{"n_layer": 13, "head_dim": 64, "vocab_size": 2048, "rope_fraction": 1.0, "bias": "none", "lr": 0.0115, "beta2": 0.98, "schedule": "wsd", "batch_tokens": 262144, "steps": 2091, "dataset": "wikipedia_en"}
Each number is 128 + 24 x the weight over its row's rms, rounded and kept within 0 to 255. Layers, rows and columns count from 0. Numbers have three digits each. The size before them is the row's rms in percent of the matrix's.

# down: layer 5 MLP down (transposed), 832x256, rms 0.167, rows 790-806, columns 128-255
# gate: layer 5 MLP gate, 832x256, rms 0.181, rows 791-806, columns 128-255
# up: layer 5 MLP up, 832x256, rms 0.185, rows 791-806, columns 128-255
down790 100:099114147144113130103116135162116145117140107145122142070116151152131109128157110103114133128085130164091117116173185125130170123121176170087147146100089099139133146184141116117119112108093162083130130126126154112140117124118134160121131136168055113099122104112118141146146132182139164122159119113148152132065086135148113114120127080155121157137118133119111144137127135132144115107175
gate791 094:123153165113135130174156096132102122156080157120117115168084163107102118161134147158101146093106125168143159125128123140144136123113171126139127165142129134157122112104132106102143152119146195105183135142174140119140133105144139147152079120126105121126119108103103132141144163166119135121108133108110141084189147150143103089140103104140129126137129109129122144135156116116148165156152
up791 094:193102128119132108135126127108134104125142125095109134136109110124120089144131088138156115117127106153130150093109149159121139139096106145124096153122106117081169086129106133176158118093111106177135192114120165083141102142110137145162151137099109106157108108107125128164102139129103170090123119118147168102132125166088159093160152101149125102145131154165122160142139123156132111150132
down791 092:112156176122104141138104144134126121104131131147128125110130127145130127096113156142124135129132144167110137128113155139157178116088122115137136137119113114111128075116121113152140117131160119113125094129078136132154142138112114099132117137165118118102140127122107082070122165187135114153116124105160168071161086106174153188122129145111140198166170146152129112161119140118099145131112
gate792 097:110133100099102117110146125129153071110166153152103104123160134141126128122094134121176128104123121146104107133129177096154118136090195151149108113122128124119145121117101155121163116116157128062143128146132129121112160162113103073125120125115148162120115157135120135098119144169104087131152109127151089169114123121117125154151088071134109154162111129117128135068131141118106072159122
up792 098:126134133113102116098120090146161108134171149092114087158145121103092121125137151109161140132128136094146108137143139128134118128136155157181132171172139172106146112127114136124126126109134121177131129159163172127109077133152154104134071106157133125134125107120133122132081110122113118142136146100107144156123148167086118154160114141167157114147162131113118135096145161169087157163113
down792 101:157141112117118139058106142132148121153079169155109103085120143157102164142142109082135153143104094109135134111128163134150175110134141096174136187129152123102131101107151118132131166102118131118150142139169104139124137089129123130103088120135154078116126163131166139103117150131116155133115112105148084117115162104135121123086155124132131116110156151154100119105148126123111085164107
gate793 093:131096107134108106105158124122156128162101126109113147093113117090163107154143136177108098128105141084151095139144106118153167140128142141129114098120121147098158101177139124078132106128127177188121122174150111123097125094094135136118096129161117130107099150109141141150147114101077157121160107134164128161121112090165126136130160173144138133126097123119135111085134121126114120133085
up793 097:130152184106128109093137138110119183120122126158143111152150153170164114135121133120103103144140134122110177103118104134135130156161132151106132141144137104129149075142110145122117150068091127103143117136113123098120088130084142136158102113114103107131101126128122163105111159098176149146132146100154117143114080120086105132173130089158116093119152144116115108154109139105098143096126
down793 098:115163166145090124169137110180107111108102152109152128117139128129152188156140151196145111125067107122096135152073161119126066166121141147139133121107138149109115154175086106116102139109154134123134166106147154116164143090165128105085114151135098132145120122176122159134120120152162135152117122138122151123125127140152121131166125127151063120131106112161135136156112120112161123105096
gate794 097:138123099114077123117126155111105113100149097132143113131115104131128083140119116115140109118098148061158102159097129172161135070137133121136130161106115179111129115119123159146105132099134121138083182122124142137113107131178153114077153111069150126124136142124132131090167125142171166140109128141100110159068135093130092166119146161128089123132132121128128145116117107094114083148120
up794 096:120111080153102157122159097174094140133179097124112175124157107127078109136119119134156148127144152108120071134156130162103135106134128124069126144141123132116126112120144140136107094147107129135096098174097140159124177142126076119143155068071128131111130125087156127119115094097163139109176118136114157110152106180173117168071139161117110134167089124150117131123125121117103093182141
down794 095:176138113113142078136118144155121129155106093082103126156065088134140124128097128143122119124104132163126120120171117098122102157150158127174094128161118090168154145124112115149131118153096140126145110123162136160163099127123095110165104113111123143089093130109109110140127129108135140122132169118172112121146098132137130112115126134129143161089110148131151166148125127119135138122120
gate795 097:127173115090113140138155117092140103121113142106129116156151129153114127113168155126144170132134132149130115082101075221122117102130113108100146130144158139112084125114125088133147141098111120134119118164158121142125133133095151139099110143093102165153117138115079090117149136125167099115084148130170131131113135135119199113119129098131146173145160079120134126110110157154073126169158
up795 100:162063088126176131083089078096123124091145133124106152117114152109114099174120127139089118123148121169094090158132099081117123107166144125095141092141148140155090136108110139144077094128148135112096089118115120120167147125120128110154145119130143117133162152153119153111131116116137082145107162141152101122121138149113152119105139129103106140160123129145111115134123119116158136148124
down795 110:077101109116147118098117160085149129104123147129098138109114117146145119130149119142091126147116100115150132157132102118121116119150129104174147135109213114122142119054152145144108148149154130116110117130101128119143130123099153117142142099113163135114117094168142106126166086139135139147131135133162139085105136097135177125142096161127086171127127183140127119127167131106161122106116
gate796 102:150137100136122136140108147115162150139162121158108161161143105125107121130126110115139094057101174098135132150126153108116129128159155152149130118109165167153139155112125144093145160090092122135139099101104123139143123120154091144106143139114086194088114172105132123116114164105076110143152108127111101155115151159133095156162142116115101147126182097154127115170097132136111145114142
up796 102:125148174172079125121130162127120119143139110121099114179121107118136109103123127087155157110140093114108172116162135085129106096078161167109117164120137145158094110142108117099130165138157096090096131100137146113135165135122108130121102089126114095137108097138125157161125159132129140146130124094094125146141143134135137110128152154148143144112133136165108151122095131122122151151167
down796 101:171135152143130144124146139132124119112125122112085127116081148133117165117113126082114136085161153096151173136186160104129100096130111155157106160149135120080112113152108105096124131125156118096127094152141151129164116126115122103106107106159097125183143122154128134104115148087085142156136086116127136156131113061152108092131158153139136133071148100149149156126165125102119156123134
gate797 098:101103137074120103118112139165096145127085120132142147093145109117118137091125127152119117149124124133129099132122125124118154128101159146159164144165142161104156126123128150147109077168112123115102126133160104157112072137123112125147132147106151162137136110130108143116146146121155144136096129129128121157104138149120137122089111128078152140136086103132139120134129131108121099109111
up797 101:164109109152119181141144130119140121089137154153127121118169143096098119161084136145119097118093127133122137165151136126117093135127098067124086140132179141095101160144134084128078165102111118130102137120127139127129143122105158137133129133141134110118082103146083109090134097085108052139110132106094153137118134155125136115093114129117093127109113117128092159075154119123147157088117
down797 105:105105084158113123139141096122092178140177128102126163153128149096136104159116101113124169113115156099146118119110131134097152131090100112125103111118169093115098113122099110147103107140105117105133111108163117129160172138146101137101147113160151115106097106164111176088130156095133118155151193140128116150111135127121132106137079126103127116144166122107128106149123128154133140114144
gate798 096:143108145114124118117136149119125142110078126149128157182098113134121157119115095093150143121097158097134144106132129175127130150130106159139124139119148133124066107116135122130085149098127104148127122137132174147137154123116154140136149153173131092134124188112139139137138111168143111149099097112101098102137113130093152123151110151155177123120129138133127135109129090120137138103207
up798 097:116167144119130138129134086103101124128116101082150149111161113137117091135098123138157148140158151115120132115122109118158125135113124078113093099105114138109139125081112155105112142161134178151098134117136098083172091150142084147128100126107127128132129122153107155124122108126114154139159094120144138154135139103152110141139119063095048141153119097128178156147163160150066173121120
down798 099:131117121140169123186134140151103181113138130057134141145150153133117104148144118117122090133122132136088115092138090155153132099105170122127112113158123178120087129152139158136141135130139114148126148180132173153134147175159138139142123109096105078123113139144134132130098130147105102120080091107108151163098121138180127131144161164162136117123147121138128103132127119089141147140095
gate799 096:133105125117150069138137131147132122120116125147091120132129157123129149106115135184141119117145129126163104094151083150147078132144154152124138105149125115099156100151094088149162125125104127103094160096162153090110141140111089184139164104164107117107129118105157097148116129131140146130151140107130143109174112118132098113124099132137105145133149153135107105100164147098118123158118
up799 096:119139113175166133132182140096145135151101119097111117114142164108116177101165097123167112151168101141136158136163149112145147092103092124156097124147121107154154118140126119119110123152167141103110132132140099153092126185153117121137103131149123094121171132088137115127081143134148103119112119130156128117188151157120164094118109126125085149168141126122111112117117155111066132135135
down799 099:168100095118161136119119106157149144157141138153128133123168064149127149111131099088138169132136090117105125166141122104136187090138117195120130138130088111144129114112154103103124123108176118086154152141153119095122129130106152128134133133131126099107098122102129130106110091142115181135098096101126157130122134154123118132121095157143098139102102107199107145089169128128100124143151
gate800 104:135156127150165180142184178154104137089144089154151173099146143128072180136140135130163114118110135117145134128118170155124111159126149123157089146161104152153126106105123089158129119109070093176073136104125097156130142124123108092126129135104154152122149161098149108165113082127126106094107105124119114109101071142113141110121110123140114140138148136119129080155119152130124144128127
up800 103:126148122155102168141146172117139104113127110137144132128126158180111141138127141131128114121126154099116131155110170107131058198145128142136130190118141126124120141137110118171118119093090139107099125088128079135141073119117123097120083102133133110148142177118180132158112091159113107126139081120116130152105118087090076172105094113110103156141126141086131132144098125080123159112136
down800 103:100134097077134128112123121110110122137106151153125098142115144122088134152131151119099121090136152125141134120131126077136104128133128127185127185158160109118122139114127118123097116149131149073102123087178095116112130158147117137137150158126147154115113116089065152126152074128142105118138144115116134128154119114148123159135145160073125156105146116138108169131125149128109142124131
gate801 101:057146120125099139160107111125141138145101133127159156124121133113101131118178152156143073129107155126140135140115143135109116171169117082137102133054103090170072118113139118068127165140150120141162126135124145112138074160123132096120110106114121133130127077148111170118124105081124128095136106110105137110110140157089092080148186144127179139112125086115124135135119076143140167131156
up801 105:107125140084172139131146129076104105156151084162169120149133166123158146097173111116112125121088133101120147109144153139077104105167114133129109139172087156158130136135150134103086119130134145121145097090131144158108096122109154148107147134127158102134167092129112111128079092118101133136128122127112139152130121100102081157133101093151159093109154113148136122139114117161148136129140
down801 093:096084097122142125118131116136069069127114131091132147143128123144144131142126136129104111185109107162159094096146128096113091102123121163137141133147094108120103099077107158065102121101144108139076105113131171194133113101108144113125137118112105115129139123123098189130109135166128169130101200112164117153132112118146136127123190133125118134102085120124103157141117123107131168141126
gate802 095:151129122157162139141130124097053132121115090148136171138128145164161130083151118143171107130145122120135093156129157167087086139146136097108122106121147099105135146096127163136074146108096100116115137160163088157153097099113122150124139106143133150115122191111127106112063171142081139130147124127097111116132149108102141170152135108130109110101127144160117118091160126175106156134111
up802 094:142111147149133144117168150101110171122146124077102154095117123099128181133118134122120159124097103161172121116140144086143158097073108147144195135137147136116138101123180102167135131142141120145095084120128108090093163121172147130125148142123143117113136105112179152144154107149150159135083118161138121116150135145125123112105140123149123076130129119116156110144082125057129133125126
down802 099:132167168119143166126122099161099152093130106154133142172111132140163127122074095152161121148141157120112142120127168141126123134069125132105114122115175125117126147097098171085093135169125101130090138120185125145184143150125126149129111106119117104112114123111119105129107112154103128118182138131115158112120104136095099151120107161083108126140143149151128102072119166175141150091139
gate803 094:096163133105162114125136102076137086131153117157157114123143111108108134138120174112090125129147101146102152156163137065157109145149151157163127133171090094133086168173136156159118103101143135140155121133164102141177123177121143140116105147096153110125121147124137124138134115083134102179120122076122181089184172127111135135097152135120140150120158122101127162135121112128149136097116
up803 087:131148134095130103103134112149125098107178152139103115111135136144124096127106163122124104112184112165189133117166115122121108139089146163122164161172097122118102153138112149106128118136145119143164136152151092136127127175143119128155093108100153113142125135127149091083122148132122137146130103075142128112113120127114110141123174141162172096115150128096085130103126147179151132102127
down803 099:112124140105118108160119158159117084111136156133103119125151146113138117141139091099122157146123172133117148121123099123100139123136124106158163117115128125085142109114105132105169130154137176135103106128136111134154139160135145159073118139107088147145118139149139131122166095128179126103132133099127130128077169097123169106143119145134140085138115163104079122164156121133145159111125
gate804 104:119139148108140148128157132136117140126154096114168117120150141163144146134154147130095104144096142135126085099084074137124111121147137113101101136134149141137136163177132112098137167136146126151129099116176117069113178127118156136140124125122125122114160125165107094098069121158076120084149105137140131093144154123151127108130117112112118110142135145106079141102136089148112094109114
up804 097:139137117111105112132103126146129158101127104156087115147141135102155154110126157150124124165122138153128113116140107136125111147108122129134111113103109122125125128141148146144159119159184110154145130080116104107152131081137115128135110077064114096153119131136087123145165176120101144104128084122121143131162159140141126120148180127133130137141136135125134150114101162095114106156154
down804 096:086115110151102114154148129104092108109124139138119090132079091130119134161096086146144136101111179105123114126109138126107145105149157165139135132075146158114160126110099159135125114142139122123087115137129086169149120138118092159125154128140112116087125146095174132159097084154090112130115144129128144205135129155130093159148074132128112124123139132088113096153107185170151151142087
gate805 103:146170136127166148119180124134108120105126120087121142094137171135122100107133170159143140179134098135097118056087097075123129116094138155127103157073131136129112132134139145163071098139154140102133136132127081129102126135122144129133075116131129133133130135128154153119121086134091152154153119120130160145097140166108139115159141153135160094138144126130122142085152101166137090129167
up805 106:136130200128136142126116112132113098099152153133125093111139125084132125091130131097087090157131148142086114166122156141092130122131146136149117147145113119138119151165143137161144134142149135121090112126083167151069120110135113140133108110112151105092166122155127144143103081115105136157104077148085101167100132113103151081144138138134083125119131152139118091141159143148089135153148
down805 099:136123163119122151111160117155110121127122162135134108129119114124119112115099110148119162140146142133111140146148099125092141099166133083090089154156155125096161076142096077135103125162137115154121127173147131154136113130098121159126125130097148199114087137110110112148146145127113103099102134121167155135105108173147146175114142152085123139140112150159083117120135082137104160154132
gate806 106:102089157075148137140140153081168144101159106168140125126130146137100134174137171116156117109090166114156156089120152116124126140110097149108143128123151124118126117118119096118113154144114144111175127110099135087125144098132125134127112127134106105140098170133090123143113076103153096105147114122101125154101114160122138074127131100133124135151123145119122123134180122108130083104095
up806 104:090084146132173142160146098127115134134166099118127187108100162118076153181141120100121090139096119116118139127109126138117141130148136162124087095109103068142158092101112063115108121126110145108092099155100099123095160146121141152122116118121094180157134145153114115139138078054162097089158095123135124116159171132112130112142152175148140134159139168107133136121135117098135145124108
down806 100:128130105153143108174149104103162111122107107102130144134139164116142132157155111149100105120081121150136177121120126122143124112106100075119119155139107122118073107133129113138179096141142112120100136116105111142141139125108107073120158137135121146121125130173179139133152112114126137111131097139141115162117108150122099204095157186164149099099108156121111109136170109130158168104130